From a checkpoint of a small transformer trained on Wikipedia.
Training: 117M tokens, 8048 steps.
Each number is 200 + 30 x the weight over its row's rms, rounded and kept within 0 to 999. Layers, rows and columns count from 0. The size before them is the row's rms in percent of the matrix's.

# layer 8 attention key, 128x128, rms 0.14, rows 89-127, columns 64-127
103,188,212,255,202,215,227,173,208,204,216,234,172,205,203,192,189,166,218,227,158,225,128,272,261,150,232,211,218,198,262,219,197,175,218,242,205,177,232,183,159,171,162,164,205,190,183,216,199,218,230,191,186,209,232,191,213,180,147,214,232,202,224,184,241
097,200,206,167,256,182,213,212,176,226,207,181,172,220,248,200,227,281,206,248,115,208,214,181,191,157,177,191,206,162,175,180,220,197,206,238,175,214,246,216,189,180,162,195,209,218,207,148,143,214,260,188,233,175,177,174,224,246,199,200,237,204,214,227,225
113,247,204,177,247,178,196,206,164,201,208,128,200,202,267,209,167,170,166,184,143,186,172,210,171,215,205,142,183,202,160,202,244,247,268,182,170,246,229,218,172,216,149,220,220,223,206,182,212,179,255,194,186,167,198,136,200,169,164,196,168,213,195,179,251
097,176,174,191,219,237,188,203,169,146,166,188,235,241,218,183,185,234,150,191,165,215,170,180,182,210,153,214,217,219,194,193,190,186,214,225,184,258,222,237,157,210,154,245,216,231,133,188,225,182,244,186,204,193,197,163,225,225,193,192,227,209,234,201,217
108,192,219,171,185,184,208,191,185,188,204,157,185,190,206,168,200,168,202,148,175,179,165,170,185,217,205,243,257,230,203,172,145,189,231,254,243,233,229,242,189,241,182,250,221,216,180,261,155,189,219,200,194,191,194,189,167,135,210,196,245,233,183,226,235
098,252,196,224,168,155,259,205,173,217,192,211,187,180,184,190,222,202,195,199,224,202,169,188,154,213,184,172,216,211,188,215,247,224,213,157,252,269,193,184,227,250,220,177,304,175,185,146,205,193,222,227,175,168,196,184,198,199,189,176,183,121,215,177,216
108,230,208,216,247,200,219,230,193,172,208,188,263,196,267,185,183,230,203,187,215,244,171,189,208,168,205,189,197,191,191,175,207,196,222,162,271,224,237,205,143,230,182,211,203,172,181,178,250,190,164,201,164,214,233,192,236,183,209,198,165,166,238,145,197
101,195,168,222,224,174,248,200,178,265,220,177,205,185,203,214,137,180,186,244,177,152,222,236,153,163,205,177,194,191,219,181,250,198,200,151,189,291,210,192,243,189,221,177,206,230,222,131,212,193,202,214,176,190,198,235,207,207,164,177,148,150,179,217,234
104,177,216,176,202,202,202,203,230,138,196,229,198,187,157,247,186,231,176,153,262,176,167,174,216,262,241,179,209,225,198,188,264,194,191,158,235,177,135,213,217,190,233,190,223,183,202,126,274,148,165,204,203,180,215,224,213,187,216,206,170,195,235,200,188
104,193,212,150,187,169,255,230,241,230,212,187,187,177,245,276,203,257,203,246,199,195,213,196,137,192,260,221,202,211,209,176,265,210,166,180,256,202,230,187,221,196,199,174,220,248,228,144,219,250,155,169,198,164,153,242,225,242,238,225,131,185,237,239,217
108,171,164,201,194,227,256,149,254,217,223,148,169,204,193,203,220,175,177,205,227,192,227,233,208,193,174,228,218,180,251,222,156,164,205,233,253,163,167,187,209,209,219,199,156,209,194,197,151,209,232,175,210,216,221,201,161,192,195,173,259,188,145,232,233
099,211,256,173,199,220,210,209,216,139,195,210,214,217,206,193,154,237,167,166,222,166,153,180,175,176,192,208,196,225,196,161,210,193,210,200,185,176,221,212,200,153,191,204,234,257,143,191,292,226,191,152,180,208,154,183,204,217,219,229,131,253,240,192,179
101,194,234,209,240,210,157,188,205,153,198,180,201,205,179,216,189,218,232,220,202,185,180,239,221,204,203,207,174,221,208,162,196,189,154,214,171,185,203,214,216,146,213,166,187,235,157,198,274,226,167,219,168,202,168,244,196,201,218,198,192,214,233,174,167
103,224,175,179,199,161,238,262,233,199,204,222,209,162,167,196,239,200,223,226,215,132,204,206,175,235,204,188,163,215,195,235,228,188,154,166,174,208,166,201,284,228,226,172,260,192,208,167,203,196,162,258,240,199,242,252,163,243,191,213,151,146,202,161,176
102,180,179,184,202,224,167,238,173,162,214,203,239,201,227,256,189,236,238,198,169,184,212,239,230,195,166,188,184,190,201,192,197,182,141,176,200,181,206,197,207,222,169,221,199,215,198,144,155,224,195,244,226,187,216,218,187,255,233,217,221,144,175,231,242
110,218,195,118,217,188,177,206,205,235,190,217,169,200,208,282,181,220,169,186,209,218,164,219,150,244,178,126,215,217,197,186,177,169,205,231,193,172,267,207,199,168,202,166,168,285,189,189,259,217,227,163,164,202,193,189,193,221,235,243,149,176,231,238,164
116,178,186,201,175,192,206,157,251,194,191,181,194,199,195,226,144,154,234,233,194,230,163,231,216,213,264,170,176,209,176,206,177,177,173,189,213,211,191,205,186,185,187,148,177,149,219,203,199,193,248,264,237,182,250,200,222,228,221,174,200,171,242,212,158
090,200,162,217,199,199,164,192,179,203,234,204,197,190,168,227,190,225,226,195,208,134,194,210,167,178,220,155,226,200,215,207,198,125,147,187,164,220,204,240,178,221,234,176,222,244,186,148,240,165,255,181,200,168,232,290,145,191,195,208,164,154,176,182,194
098,156,183,163,227,228,189,249,204,147,193,164,211,211,240,233,188,220,214,236,160,217,227,222,237,232,190,183,174,186,204,181,233,174,188,211,196,165,200,203,240,243,170,209,197,228,223,184,135,256,194,236,260,198,222,180,173,233,230,217,247,163,174,182,246
106,229,205,250,204,212,238,171,210,247,230,213,157,171,139,186,231,155,157,181,215,203,168,185,211,167,236,168,201,178,201,230,228,176,249,219,201,199,150,163,199,188,223,204,235,140,210,186,190,167,232,216,203,223,238,194,201,164,135,190,204,208,211,182,207
104,153,192,204,165,258,221,195,159,179,134,172,157,211,242,177,209,226,189,180,206,238,145,147,210,198,216,196,176,183,199,217,210,238,265,184,206,177,201,185,226,223,226,188,185,203,181,172,201,184,212,194,142,256,175,186,213,210,204,170,253,227,205,178,175
111,241,241,139,219,151,177,206,202,231,205,168,203,180,207,244,231,201,180,184,169,210,188,188,178,196,225,207,207,226,213,178,208,215,198,238,196,236,277,235,171,241,148,223,179,258,237,176,144,200,197,169,189,204,178,204,221,225,224,196,199,140,206,248,221
099,233,188,220,238,185,176,201,172,186,228,213,224,172,167,236,174,244,212,208,222,208,219,254,151,210,214,145,159,181,216,191,256,213,188,178,236,209,187,182,174,219,261,186,219,231,225,161,246,160,192,164,133,175,206,218,199,248,214,206,156,123,202,137,169
094,206,199,227,158,185,181,173,195,159,244,176,214,218,180,214,155,175,226,189,235,123,210,253,173,209,230,208,220,205,200,175,207,176,135,168,184,204,179,225,226,228,230,233,214,229,189,186,218,202,187,170,186,141,189,254,166,196,203,233,162,184,151,218,218
113,235,227,198,157,185,210,246,168,284,170,276,128,172,145,216,217,154,180,184,199,235,178,122,222,185,259,193,187,229,185,226,236,236,211,198,201,208,183,186,227,198,214,221,248,179,241,192,248,201,191,153,236,173,203,173,172,182,160,186,176,160,236,193,196
090,256,196,255,202,198,198,166,140,228,178,227,185,219,170,211,178,214,196,223,217,198,182,222,147,162,233,167,193,211,216,234,200,226,166,149,227,225,155,211,203,194,220,182,247,189,192,153,273,173,238,212,143,221,218,239,193,197,215,207,179,142,175,211,223
095,167,215,120,192,160,196,254,213,133,132,194,211,200,214,259,179,218,190,247,207,216,169,138,223,260,202,221,172,207,194,177,205,182,255,201,194,192,233,206,185,187,241,209,206,201,203,176,242,222,172,223,212,213,189,175,226,200,165,218,205,222,257,135,211
100,135,159,190,160,229,222,193,219,202,150,208,183,212,232,162,240,219,220,188,253,246,170,223,235,223,197,209,200,195,230,218,203,210,212,245,197,159,228,208,202,190,218,162,196,211,220,214,217,226,155,219,166,240,213,218,233,149,191,218,236,234,219,126,196
089,141,206,161,211,230,157,184,216,168,200,185,192,208,240,227,171,145,191,161,204,223,177,191,247,233,177,200,188,207,240,166,195,176,225,252,192,159,198,224,175,220,170,206,163,220,187,256,212,232,181,208,178,193,208,129,185,210,206,166,268,224,224,195,192
111,236,221,182,201,204,207,207,228,188,235,207,276,193,177,190,159,201,225,202,177,179,246,183,154,245,190,204,181,167,157,209,159,226,155,171,180,182,194,205,193,139,185,188,195,228,209,226,207,148,206,226,237,205,209,235,247,268,197,211,154,194,193,203,197
106,275,223,176,189,234,161,214,165,227,207,179,227,205,213,194,165,189,239,246,190,197,238,272,136,213,182,208,190,245,188,170,206,226,228,162,188,189,173,182,132,225,176,205,251,221,204,228,210,223,210,200,218,227,108,206,183,189,192,227,183,221,183,165,251
103,237,206,179,152,198,241,193,217,217,215,189,186,209,255,209,187,216,241,247,134,189,265,186,174,144,210,201,174,213,185,221,179,193,221,174,205,172,200,179,182,216,156,190,173,212,243,185,181,236,239,182,238,186,193,185,209,234,205,192,181,169,157,204,210
099,226,191,180,203,181,212,181,245,255,210,154,165,226,203,217,129,136,173,245,203,189,198,217,141,226,212,175,200,200,196,182,172,208,257,208,177,223,202,212,183,162,221,189,191,220,182,222,247,193,199,198,174,183,174,214,245,200,148,181,159,234,200,227,172
107,222,176,185,201,188,212,194,237,151,205,224,236,251,216,147,199,220,201,210,218,225,187,223,234,197,193,211,226,186,134,250,167,197,205,178,195,214,179,191,176,192,208,228,193,111,189,209,174,163,227,214,265,244,238,236,251,192,164,215,183,232,185,166,234
103,189,201,153,207,223,243,203,213,224,177,215,152,192,216,265,189,145,191,170,251,222,194,148,248,240,224,202,181,230,162,199,232,196,192,263,242,147,169,197,209,178,209,170,162,218,215,220,210,178,157,169,221,182,176,157,180,236,264,222,173,201,233,221,169
090,225,181,223,245,206,209,160,174,209,210,193,198,197,180,220,169,219,192,283,230,172,196,252,159,262,210,241,181,196,192,172,162,254,144,154,151,198,194,212,222,220,205,179,194,199,173,221,228,192,175,213,125,254,224,235,193,193,200,207,224,193,188,238,214
103,240,247,175,197,166,173,191,187,194,179,176,157,202,208,211,182,154,176,183,215,230,203,152,229,163,216,232,185,271,227,200,222,178,222,195,203,164,164,164,192,217,215,211,174,240,185,253,214,195,230,197,196,225,200,137,179,194,231,145,248,200,250,215,171
101,262,203,200,206,192,179,168,207,157,212,166,255,198,183,180,217,232,190,168,156,189,223,222,198,221,186,210,188,231,223,223,194,214,167,210,169,188,239,209,158,170,227,248,190,219,195,173,208,141,218,143,180,210,185,222,194,176,263,175,163,244,193,177,226
102,160,130,175,226,239,204,169,234,226,246,143,168,218,149,219,199,177,220,247,205,174,210,260,196,201,229,184,226,218,211,178,203,168,168,205,201,176,193,245,167,226,233,212,151,231,233,184,149,175,238,201,232,228,235,258,197,219,203,174,222,207,170,226,191
# layer 8 attention query, 128x128, rms 0.14, rows 90-127, columns 64-127
104,161,142,200,210,208,253,257,236,212,168,177,190,210,198,173,203,229,202,237,169,197,192,173,203,150,167,184,170,194,127,209,276,188,216,166,163,189,196,189,253,173,192,202,193,186,210,185,225,189,235,198,226,234,172,224,165,185,201,216,164,232,200,197,147
116,181,178,199,215,225,175,229,219,234,196,207,227,166,223,154,209,175,182,145,212,191,165,110,174,228,160,194,248,198,152,212,210,195,164,161,186,229,179,156,219,159,150,202,201,219,198,184,222,204,241,226,304,207,170,179,177,201,206,179,157,210,201,244,158
100,201,169,206,192,227,234,224,194,254,166,227,156,233,214,165,207,195,259,187,229,201,169,181,170,175,220,197,192,194,177,177,233,172,246,229,174,219,166,187,173,222,201,183,180,195,270,205,200,261,220,223,219,212,226,222,179,232,136,192,220,157,215,230,240
111,190,187,217,233,212,180,174,213,197,200,243,254,226,210,217,171,205,129,203,180,264,185,149,247,228,225,198,202,195,145,195,215,237,188,188,168,164,197,233,276,194,187,228,178,159,209,222,141,205,229,196,216,195,224,199,219,165,204,217,186,165,164,207,193
098,202,166,228,178,175,185,195,178,202,207,177,211,241,182,233,186,192,182,210,192,254,220,213,233,209,193,206,219,193,195,199,165,180,129,215,217,145,171,155,214,173,182,198,182,199,241,224,209,167,210,211,238,208,168,175,219,170,289,246,216,186,232,220,202
108,220,171,213,177,200,195,218,176,226,191,163,220,202,142,247,145,178,169,219,212,175,266,221,191,152,209,193,244,180,160,198,180,167,151,177,213,188,179,241,208,229,224,204,168,214,184,154,221,221,233,222,180,183,172,203,189,251,231,226,210,154,192,183,192
101,222,234,224,214,184,172,206,180,153,205,220,182,205,134,210,183,173,155,167,232,170,151,162,174,257,207,169,260,217,204,169,167,179,166,231,199,156,171,143,227,150,163,184,229,214,214,213,241,180,192,179,222,232,175,205,217,229,217,217,243,148,206,199,145
105,221,241,173,204,212,239,161,132,231,257,210,189,176,179,199,195,155,215,173,184,158,268,224,155,179,155,185,229,214,209,245,175,226,194,197,221,207,215,204,218,174,230,169,202,222,205,208,200,217,171,197,158,195,189,199,207,266,203,135,245,164,182,182,157
106,193,190,188,215,212,200,199,154,210,228,239,153,203,177,237,227,219,174,175,170,110,220,227,187,197,160,149,250,208,210,233,163,184,184,223,219,176,199,212,218,174,199,176,205,252,220,211,238,179,182,152,166,182,175,217,248,263,249,219,248,162,245,168,151
108,169,259,203,226,203,145,200,218,133,208,239,248,222,191,233,189,213,219,226,214,226,131,180,243,249,243,191,175,169,195,161,208,236,201,195,180,133,199,205,196,222,185,206,199,168,230,227,180,173,205,204,198,195,194,197,178,172,130,237,218,222,179,209,188
104,128,120,183,196,174,244,234,159,243,197,185,204,208,183,138,230,171,180,207,167,173,249,248,201,163,174,211,177,216,246,231,203,150,208,217,204,214,183,229,232,195,229,200,204,233,202,207,169,189,228,164,214,191,197,210,183,219,233,168,215,154,224,208,199
107,167,178,190,154,224,234,209,181,264,207,231,192,211,172,115,219,200,214,190,218,155,213,227,209,151,217,212,211,206,221,217,249,152,261,221,199,198,182,233,164,177,214,171,218,189,185,220,167,208,210,165,173,231,236,218,212,235,195,168,210,169,185,196,217
108,203,207,250,211,162,237,186,142,231,227,233,169,186,186,192,250,209,221,175,212,239,220,253,222,198,196,226,210,196,198,231,179,191,175,222,232,198,185,207,120,161,209,151,193,226,172,226,192,195,191,170,161,197,175,209,195,173,294,185,209,147,181,174,265
100,191,245,241,212,230,258,216,179,214,167,159,157,196,223,153,215,241,192,182,201,176,209,216,159,149,153,197,191,245,190,221,243,182,235,179,218,227,214,242,191,162,196,144,197,203,194,173,235,215,226,168,210,221,185,258,187,201,189,240,113,194,179,161,188
109,172,227,212,190,209,196,198,152,222,199,219,207,210,210,225,242,212,251,142,185,161,195,281,197,200,180,210,258,210,208,181,196,182,200,196,253,199,218,190,192,229,245,228,204,230,183,169,168,199,251,171,205,148,212,206,254,244,215,204,226,180,225,233,287
116,210,198,184,135,189,222,188,112,162,174,189,135,213,208,234,217,193,251,184,223,216,207,201,188,185,193,196,156,134,221,200,259,207,209,212,149,166,212,219,168,220,265,221,212,194,178,226,246,238,183,237,199,223,147,196,221,220,172,214,246,222,214,206,220
098,207,211,251,187,197,163,190,140,211,182,200,197,247,205,177,206,210,199,159,239,253,155,174,221,216,242,190,219,196,219,193,245,205,207,261,236,194,168,195,186,211,202,189,201,202,171,222,196,197,226,220,167,270,208,201,273,233,202,246,229,112,240,200,208
090,199,230,236,187,214,250,193,193,234,175,240,188,210,172,155,183,180,194,190,233,165,195,175,217,202,147,232,228,210,161,195,238,176,242,179,222,190,188,236,211,172,219,186,212,184,222,204,256,209,202,205,208,173,196,261,194,171,136,217,111,198,181,161,255
103,198,217,173,209,142,131,220,199,174,221,161,233,210,228,235,188,221,217,194,222,264,206,160,230,249,166,177,195,160,198,138,167,212,174,192,186,194,155,169,173,189,212,189,243,195,185,221,217,186,190,214,229,172,118,127,223,145,178,227,216,224,250,237,184
107,210,241,140,196,230,178,209,254,249,168,237,200,189,223,202,195,203,296,176,187,206,207,242,157,225,178,226,177,183,178,231,207,226,218,165,220,218,227,205,205,225,192,212,217,194,224,185,211,218,203,209,218,193,182,177,169,147,224,214,203,223,189,190,204
116,140,168,238,260,251,215,224,149,125,216,205,244,211,216,203,194,239,150,231,155,191,154,217,164,183,188,132,205,212,213,167,200,172,221,214,220,196,207,235,201,185,177,172,206,219,181,177,213,180,229,190,190,221,218,220,173,215,184,231,173,209,234,185,205
105,256,239,219,159,160,172,180,146,151,213,152,159,214,232,242,161,185,185,207,210,196,230,218,181,194,210,194,233,249,251,180,153,179,173,196,224,213,196,216,211,235,238,183,190,214,164,150,234,201,230,193,139,194,187,193,187,237,219,211,235,139,235,210,247
097,186,185,196,195,186,194,169,181,201,219,220,189,219,165,136,188,184,120,153,207,188,157,182,245,205,220,165,227,231,227,207,253,174,259,251,201,208,160,226,216,188,177,170,209,194,198,233,175,220,212,188,183,240,247,222,247,208,219,235,228,139,199,191,202
113,202,201,201,229,189,197,153,179,223,213,209,219,188,239,192,235,212,193,148,220,195,214,163,166,176,168,224,231,251,228,226,129,214,189,216,253,240,225,162,196,213,209,224,245,256,195,200,201,185,198,202,188,199,186,192,239,190,280,156,226,226,227,198,167
084,256,146,173,201,216,191,190,176,201,177,180,209,239,207,228,212,190,212,224,181,241,186,220,191,238,238,175,225,192,237,229,157,185,148,249,216,159,196,157,176,150,185,177,159,239,191,204,180,208,203,216,199,229,168,173,253,216,277,237,185,191,250,225,243
098,157,128,168,134,194,235,227,174,257,211,208,213,215,172,154,216,199,239,186,204,146,236,217,192,205,190,235,195,206,206,211,199,151,206,201,195,227,196,225,215,218,226,184,204,223,226,203,199,208,187,224,208,185,203,208,181,245,231,131,186,185,218,199,191
105,226,198,155,180,202,184,178,277,255,208,244,241,231,174,205,193,150,279,218,206,193,189,232,218,206,259,225,176,158,185,168,188,208,174,209,220,189,187,207,220,222,210,215,169,158,200,226,189,177,173,298,190,167,250,223,229,208,208,171,209,181,167,179,209
088,157,220,204,169,218,205,201,234,214,179,216,234,201,206,141,209,168,214,186,228,163,232,215,162,185,179,237,180,226,215,205,254,206,243,127,188,218,171,248,249,217,237,210,228,190,227,190,165,207,247,192,250,197,199,224,163,180,120,184,191,254,142,205,203
111,165,186,218,217,207,194,191,187,198,206,189,134,153,229,157,228,205,179,192,211,194,164,201,187,193,252,122,213,221,187,203,217,215,237,285,133,181,266,196,171,177,186,206,172,211,174,229,238,202,177,223,192,226,226,194,190,179,180,207,250,232,177,172,194
104,210,232,228,208,177,223,174,170,198,206,176,189,158,228,219,184,207,152,148,168,207,201,195,267,113,154,220,244,199,165,254,194,180,210,232,212,233,244,211,264,169,227,208,155,202,196,143,206,215,208,134,203,207,209,207,225,222,244,208,184,157,216,192,181
101,153,204,197,170,173,226,239,207,155,150,203,165,203,251,244,241,203,223,200,197,207,152,135,248,207,196,185,156,185,216,231,200,186,175,190,161,174,229,168,175,236,191,229,199,235,186,225,255,193,186,214,198,228,163,217,175,154,181,240,180,257,249,205,244
103,180,160,182,162,193,168,197,179,171,182,212,198,212,151,212,214,169,214,196,222,124,141,209,184,203,192,161,211,223,210,218,250,175,187,154,157,162,207,176,194,210,205,218,262,187,211,216,191,181,228,212,220,243,207,186,204,202,236,170,318,205,183,236,147
102,168,197,143,208,191,208,204,217,192,176,199,168,183,233,206,213,181,204,226,189,253,170,170,223,190,220,203,110,147,218,176,202,186,167,245,205,220,249,226,156,254,226,180,157,155,180,212,240,215,155,216,170,200,231,180,157,206,204,162,201,217,226,172,205
104,172,214,212,184,221,219,173,156,191,218,160,210,146,158,193,244,219,182,147,132,168,252,254,166,149,139,194,216,218,208,228,230,222,255,178,173,199,201,188,225,214,235,233,256,194,209,154,193,201,199,177,197,193,163,228,234,233,157,155,229,273,174,205,167
082,170,186,188,216,227,225,239,208,201,154,192,213,215,230,197,175,223,224,204,166,195,201,238,185,168,177,165,148,198,161,262,246,199,213,212,213,220,203,243,222,137,166,137,170,150,215,201,186,206,231,173,165,191,176,189,189,199,189,188,231,174,234,152,165
107,181,173,164,198,148,214,219,208,184,180,204,183,197,256,203,240,225,232,147,200,174,223,184,224,215,172,217,198,250,192,220,198,225,228,159,183,211,205,206,240,226,209,224,231,236,235,198,139,217,237,143,236,181,187,177,194,182,194,170,195,271,207,254,218
105,178,201,197,237,157,152,178,196,222,200,196,203,203,274,152,211,248,177,218,197,222,222,162,230,156,243,189,179,234,180,188,182,181,165,270,178,268,245,235,174,225,175,182,174,198,175,184,192,200,201,191,188,194,257,162,145,224,160,174,218,165,201,168,174
104,198,244,190,221,199,169,191,171,110,190,222,192,212,206,226,149,215,191,183,186,216,106,195,218,217,227,150,195,168,164,190,258,243,211,150,197,199,212,216,228,243,207,207,195,157,200,199,229,225,218,256,182,198,211,201,223,226,164,205,267,174,212,179,192
# layer 8 attention value, 128x128, rms 0.163, rows 64-79, columns 64-127
134,212,204,202,273,200,142,161,215,214,194,231,244,177,220,184,193,195,217,206,187,185,181,185,202,213,251,198,184,202,189,187,148,206,141,176,195,223,179,230,162,214,200,184,194,233,145,199,198,194,208,190,186,184,206,191,180,237,243,194,234,181,161,216,202
100,182,152,190,222,237,230,231,219,204,187,208,137,185,243,166,156,227,140,221,138,220,167,220,236,105,189,185,205,216,124,195,199,187,233,168,202,184,180,205,219,190,214,205,183,198,208,193,178,163,209,129,189,207,260,213,176,201,228,183,169,205,182,171,204
102,207,143,182,184,227,209,228,215,213,184,192,250,199,195,165,195,189,201,206,126,129,189,240,143,215,205,228,213,153,203,187,257,209,153,171,154,166,223,225,252,190,194,196,191,195,197,229,231,221,225,211,212,189,194,236,214,192,205,220,179,201,238,210,249
097,186,223,207,218,161,224,203,203,128,217,218,187,221,230,198,223,242,229,221,155,282,199,168,249,236,143,226,195,177,182,216,278,176,258,243,216,197,179,178,182,197,202,210,210,163,172,212,209,222,185,197,254,181,193,200,223,215,170,225,249,221,253,197,217
112,194,182,197,211,213,180,181,139,259,202,206,161,200,138,253,163,143,236,190,250,160,180,185,211,174,255,137,205,211,160,185,211,190,149,165,206,255,195,194,178,229,204,233,205,233,187,161,230,224,208,248,171,185,241,163,209,189,231,181,176,160,217,215,259
110,200,150,241,218,234,228,177,201,221,175,205,224,207,190,143,184,154,154,208,232,168,226,227,266,194,195,176,197,211,183,190,226,186,205,219,184,169,155,212,191,158,177,131,153,184,251,220,217,206,181,143,150,201,216,223,161,237,149,220,209,195,120,195,245
108,232,221,150,280,196,218,212,222,161,199,227,196,205,235,167,224,222,219,201,157,135,199,135,215,231,140,250,203,212,192,208,202,215,175,199,142,207,172,195,192,238,202,205,175,188,223,205,193,173,169,282,193,201,197,183,186,231,204,187,203,222,234,219,167
100,186,193,197,159,185,181,155,132,206,236,185,173,222,141,212,161,192,187,128,223,189,191,191,222,193,185,236,275,197,192,198,233,170,205,213,200,186,168,173,290,167,218,218,197,170,217,190,234,189,214,181,197,210,205,236,225,156,186,238,167,186,212,163,195
117,182,176,180,163,187,248,216,213,158,218,174,202,206,237,146,187,253,150,186,155,217,215,172,200,232,144,273,200,232,173,217,196,195,267,220,198,181,162,206,235,206,166,192,218,197,197,242,165,157,217,228,194,222,124,232,209,171,218,217,244,226,244,189,171
102,226,214,204,236,215,201,183,225,208,183,245,172,211,240,167,196,121,274,215,186,193,201,203,219,203,132,191,195,258,219,177,167,206,193,209,210,248,172,203,215,171,164,124,189,208,238,176,217,226,206,245,202,152,207,188,213,216,166,164,227,210,159,227,223
121,195,227,202,212,223,204,212,194,232,196,212,216,194,147,178,164,124,254,227,256,200,164,187,157,206,261,185,179,184,279,195,141,213,161,160,245,217,185,194,169,170,194,175,214,225,207,189,251,227,190,242,207,196,187,192,139,227,220,176,215,164,217,205,253
148,184,185,201,221,182,184,172,225,166,190,221,224,203,224,141,223,203,148,212,185,196,199,194,243,202,167,257,207,215,184,212,174,208,153,206,169,129,262,210,217,151,247,152,110,198,175,277,171,190,172,172,195,193,219,214,192,160,191,219,192,215,176,205,209
129,210,185,197,248,200,168,188,205,194,191,241,243,206,221,219,198,227,190,197,191,155,160,266,219,204,166,207,227,226,249,198,176,190,125,185,157,124,221,224,180,208,195,234,142,258,188,254,172,186,197,177,174,217,180,172,180,174,221,201,212,199,217,210,167
103,212,250,214,253,186,144,207,167,183,193,211,174,178,204,214,220,271,231,191,242,238,177,265,230,212,236,149,235,181,164,220,254,220,172,145,200,158,259,191,170,189,224,194,178,179,138,191,208,210,207,202,187,194,184,205,227,188,239,183,147,194,203,210,260
123,192,211,206,184,210,232,200,220,140,203,179,194,191,204,170,195,233,162,202,222,303,182,130,177,228,218,228,176,212,207,191,206,196,303,214,245,197,160,183,206,201,184,173,248,219,190,198,180,176,199,218,204,235,176,185,247,199,139,228,265,216,221,204,161
108,175,243,194,154,212,242,221,183,205,203,193,207,188,141,218,181,182,187,187,219,177,215,219,169,168,216,178,213,203,212,198,173,191,179,155,201,177,162,191,215,194,173,259,233,239,201,210,241,193,216,156,221,229,134,216,175,196,273,222,164,140,204,194,209
# layer 8 attention output (transposed), 128x128, rms 0.143, rows 64-79, columns 64-127
101,205,207,188,259,184,133,226,250,186,188,211,167,191,240,222,167,224,146,205,186,239,180,170,219,160,210,157,230,169,173,200,182,169,196,184,184,210,217,269,192,239,196,225,146,174,184,200,172,201,197,202,239,218,219,147,173,190,179,233,220,173,241,176,197
104,146,200,161,190,163,225,210,232,165,136,164,190,132,181,204,207,159,231,206,147,210,196,205,210,157,164,202,187,238,215,165,183,202,184,138,181,197,206,205,220,222,161,211,169,247,231,162,275,198,185,188,153,200,190,185,199,185,144,233,211,159,222,238,193
104,188,210,183,190,243,224,215,192,152,151,167,179,185,212,219,217,192,241,209,161,198,162,188,201,156,194,155,215,234,213,166,236,189,202,194,219,194,208,212,202,168,184,195,202,196,175,204,191,219,171,164,232,193,231,120,247,153,167,202,168,172,218,217,235
105,228,202,222,237,173,233,249,177,163,227,182,174,244,196,168,218,176,190,208,230,253,225,205,206,160,220,176,185,204,206,248,224,203,207,237,189,175,199,136,186,221,211,176,213,177,178,194,154,211,154,173,172,232,224,248,139,248,250,231,191,164,214,135,272
092,238,213,230,205,221,192,253,189,250,214,186,191,201,235,253,183,191,241,179,277,192,238,159,196,253,210,201,183,187,149,135,215,196,172,206,141,215,162,176,232,229,186,254,177,177,204,201,170,214,200,279,162,151,204,174,200,163,225,196,184,254,186,209,189
111,232,207,216,216,201,223,182,218,170,191,202,253,207,169,235,209,200,150,255,173,220,194,219,227,157,191,180,155,186,214,184,200,217,132,224,161,180,206,230,204,148,186,232,208,218,215,209,140,202,173,165,162,166,211,201,178,167,208,221,229,156,159,179,160
113,255,199,201,205,209,223,178,243,210,214,249,192,165,242,207,210,257,192,185,190,203,198,186,229,212,205,232,210,200,225,249,215,192,203,166,201,178,150,232,250,208,233,164,198,138,162,202,202,221,177,224,170,199,177,226,214,224,223,173,169,168,210,197,208
094,197,186,216,199,219,239,195,158,210,247,216,236,209,126,188,210,226,205,223,150,224,193,266,200,206,197,168,209,219,170,213,250,225,225,193,274,200,153,120,246,187,248,186,233,188,187,192,243,208,226,200,234,222,218,164,199,241,203,238,174,188,217,210,147
103,218,264,229,188,147,283,187,179,216,216,212,181,187,193,147,212,239,217,158,199,221,216,131,212,202,201,241,203,215,199,213,187,202,215,181,189,219,172,239,252,202,237,200,259,201,181,214,192,171,187,174,223,256,116,217,229,199,184,214,227,187,224,175,205
101,214,148,166,264,193,158,215,144,240,179,197,201,206,237,153,176,204,218,227,226,210,210,191,192,177,216,188,217,219,238,164,174,228,142,179,213,164,174,202,181,176,182,185,160,257,205,140,193,226,171,226,204,234,257,176,215,193,164,211,225,197,185,220,230
106,204,231,169,165,217,208,230,245,216,260,260,197,248,191,140,220,173,196,247,211,184,173,207,165,228,243,157,192,152,205,209,204,177,176,213,199,187,243,211,156,191,175,197,168,199,214,188,200,206,148,248,212,214,198,198,160,185,237,159,201,232,156,221,195
114,145,257,245,186,170,240,165,218,166,207,199,199,198,245,221,188,186,270,182,165,171,234,202,206,174,199,181,187,252,171,235,219,251,198,146,214,223,227,238,198,173,237,132,143,201,191,225,179,218,194,159,142,172,198,199,229,203,214,279,193,169,175,210,225
113,208,171,238,225,203,206,157,190,256,172,207,187,205,205,197,208,205,148,170,198,157,208,220,147,241,185,151,254,177,247,194,208,217,188,210,160,225,180,256,194,205,271,229,219,209,191,210,186,197,215,239,246,163,231,189,225,205,202,227,214,170,194,265,175
111,190,190,166,226,183,207,163,202,214,228,233,209,201,222,208,250,133,187,207,256,215,210,241,200,203,200,207,178,215,164,250,209,194,192,151,211,195,212,190,154,199,276,168,234,167,197,227,191,200,201,171,265,189,237,170,183,208,209,165,267,229,163,166,243
098,179,225,212,193,231,200,189,193,187,178,279,159,201,174,169,232,138,190,181,205,196,170,151,214,221,213,189,222,217,252,214,203,152,244,266,221,167,121,211,202,175,222,197,187,214,188,209,252,184,187,179,209,251,176,240,217,189,209,210,258,175,203,178,201
079,176,239,166,169,167,232,210,211,197,216,207,242,167,161,137,234,203,161,228,189,143,212,183,216,161,181,217,176,206,180,177,191,158,205,194,178,146,235,208,203,156,143,215,186,240,219,234,195,220,217,204,219,222,173,173,144,177,236,221,212,195,117,152,167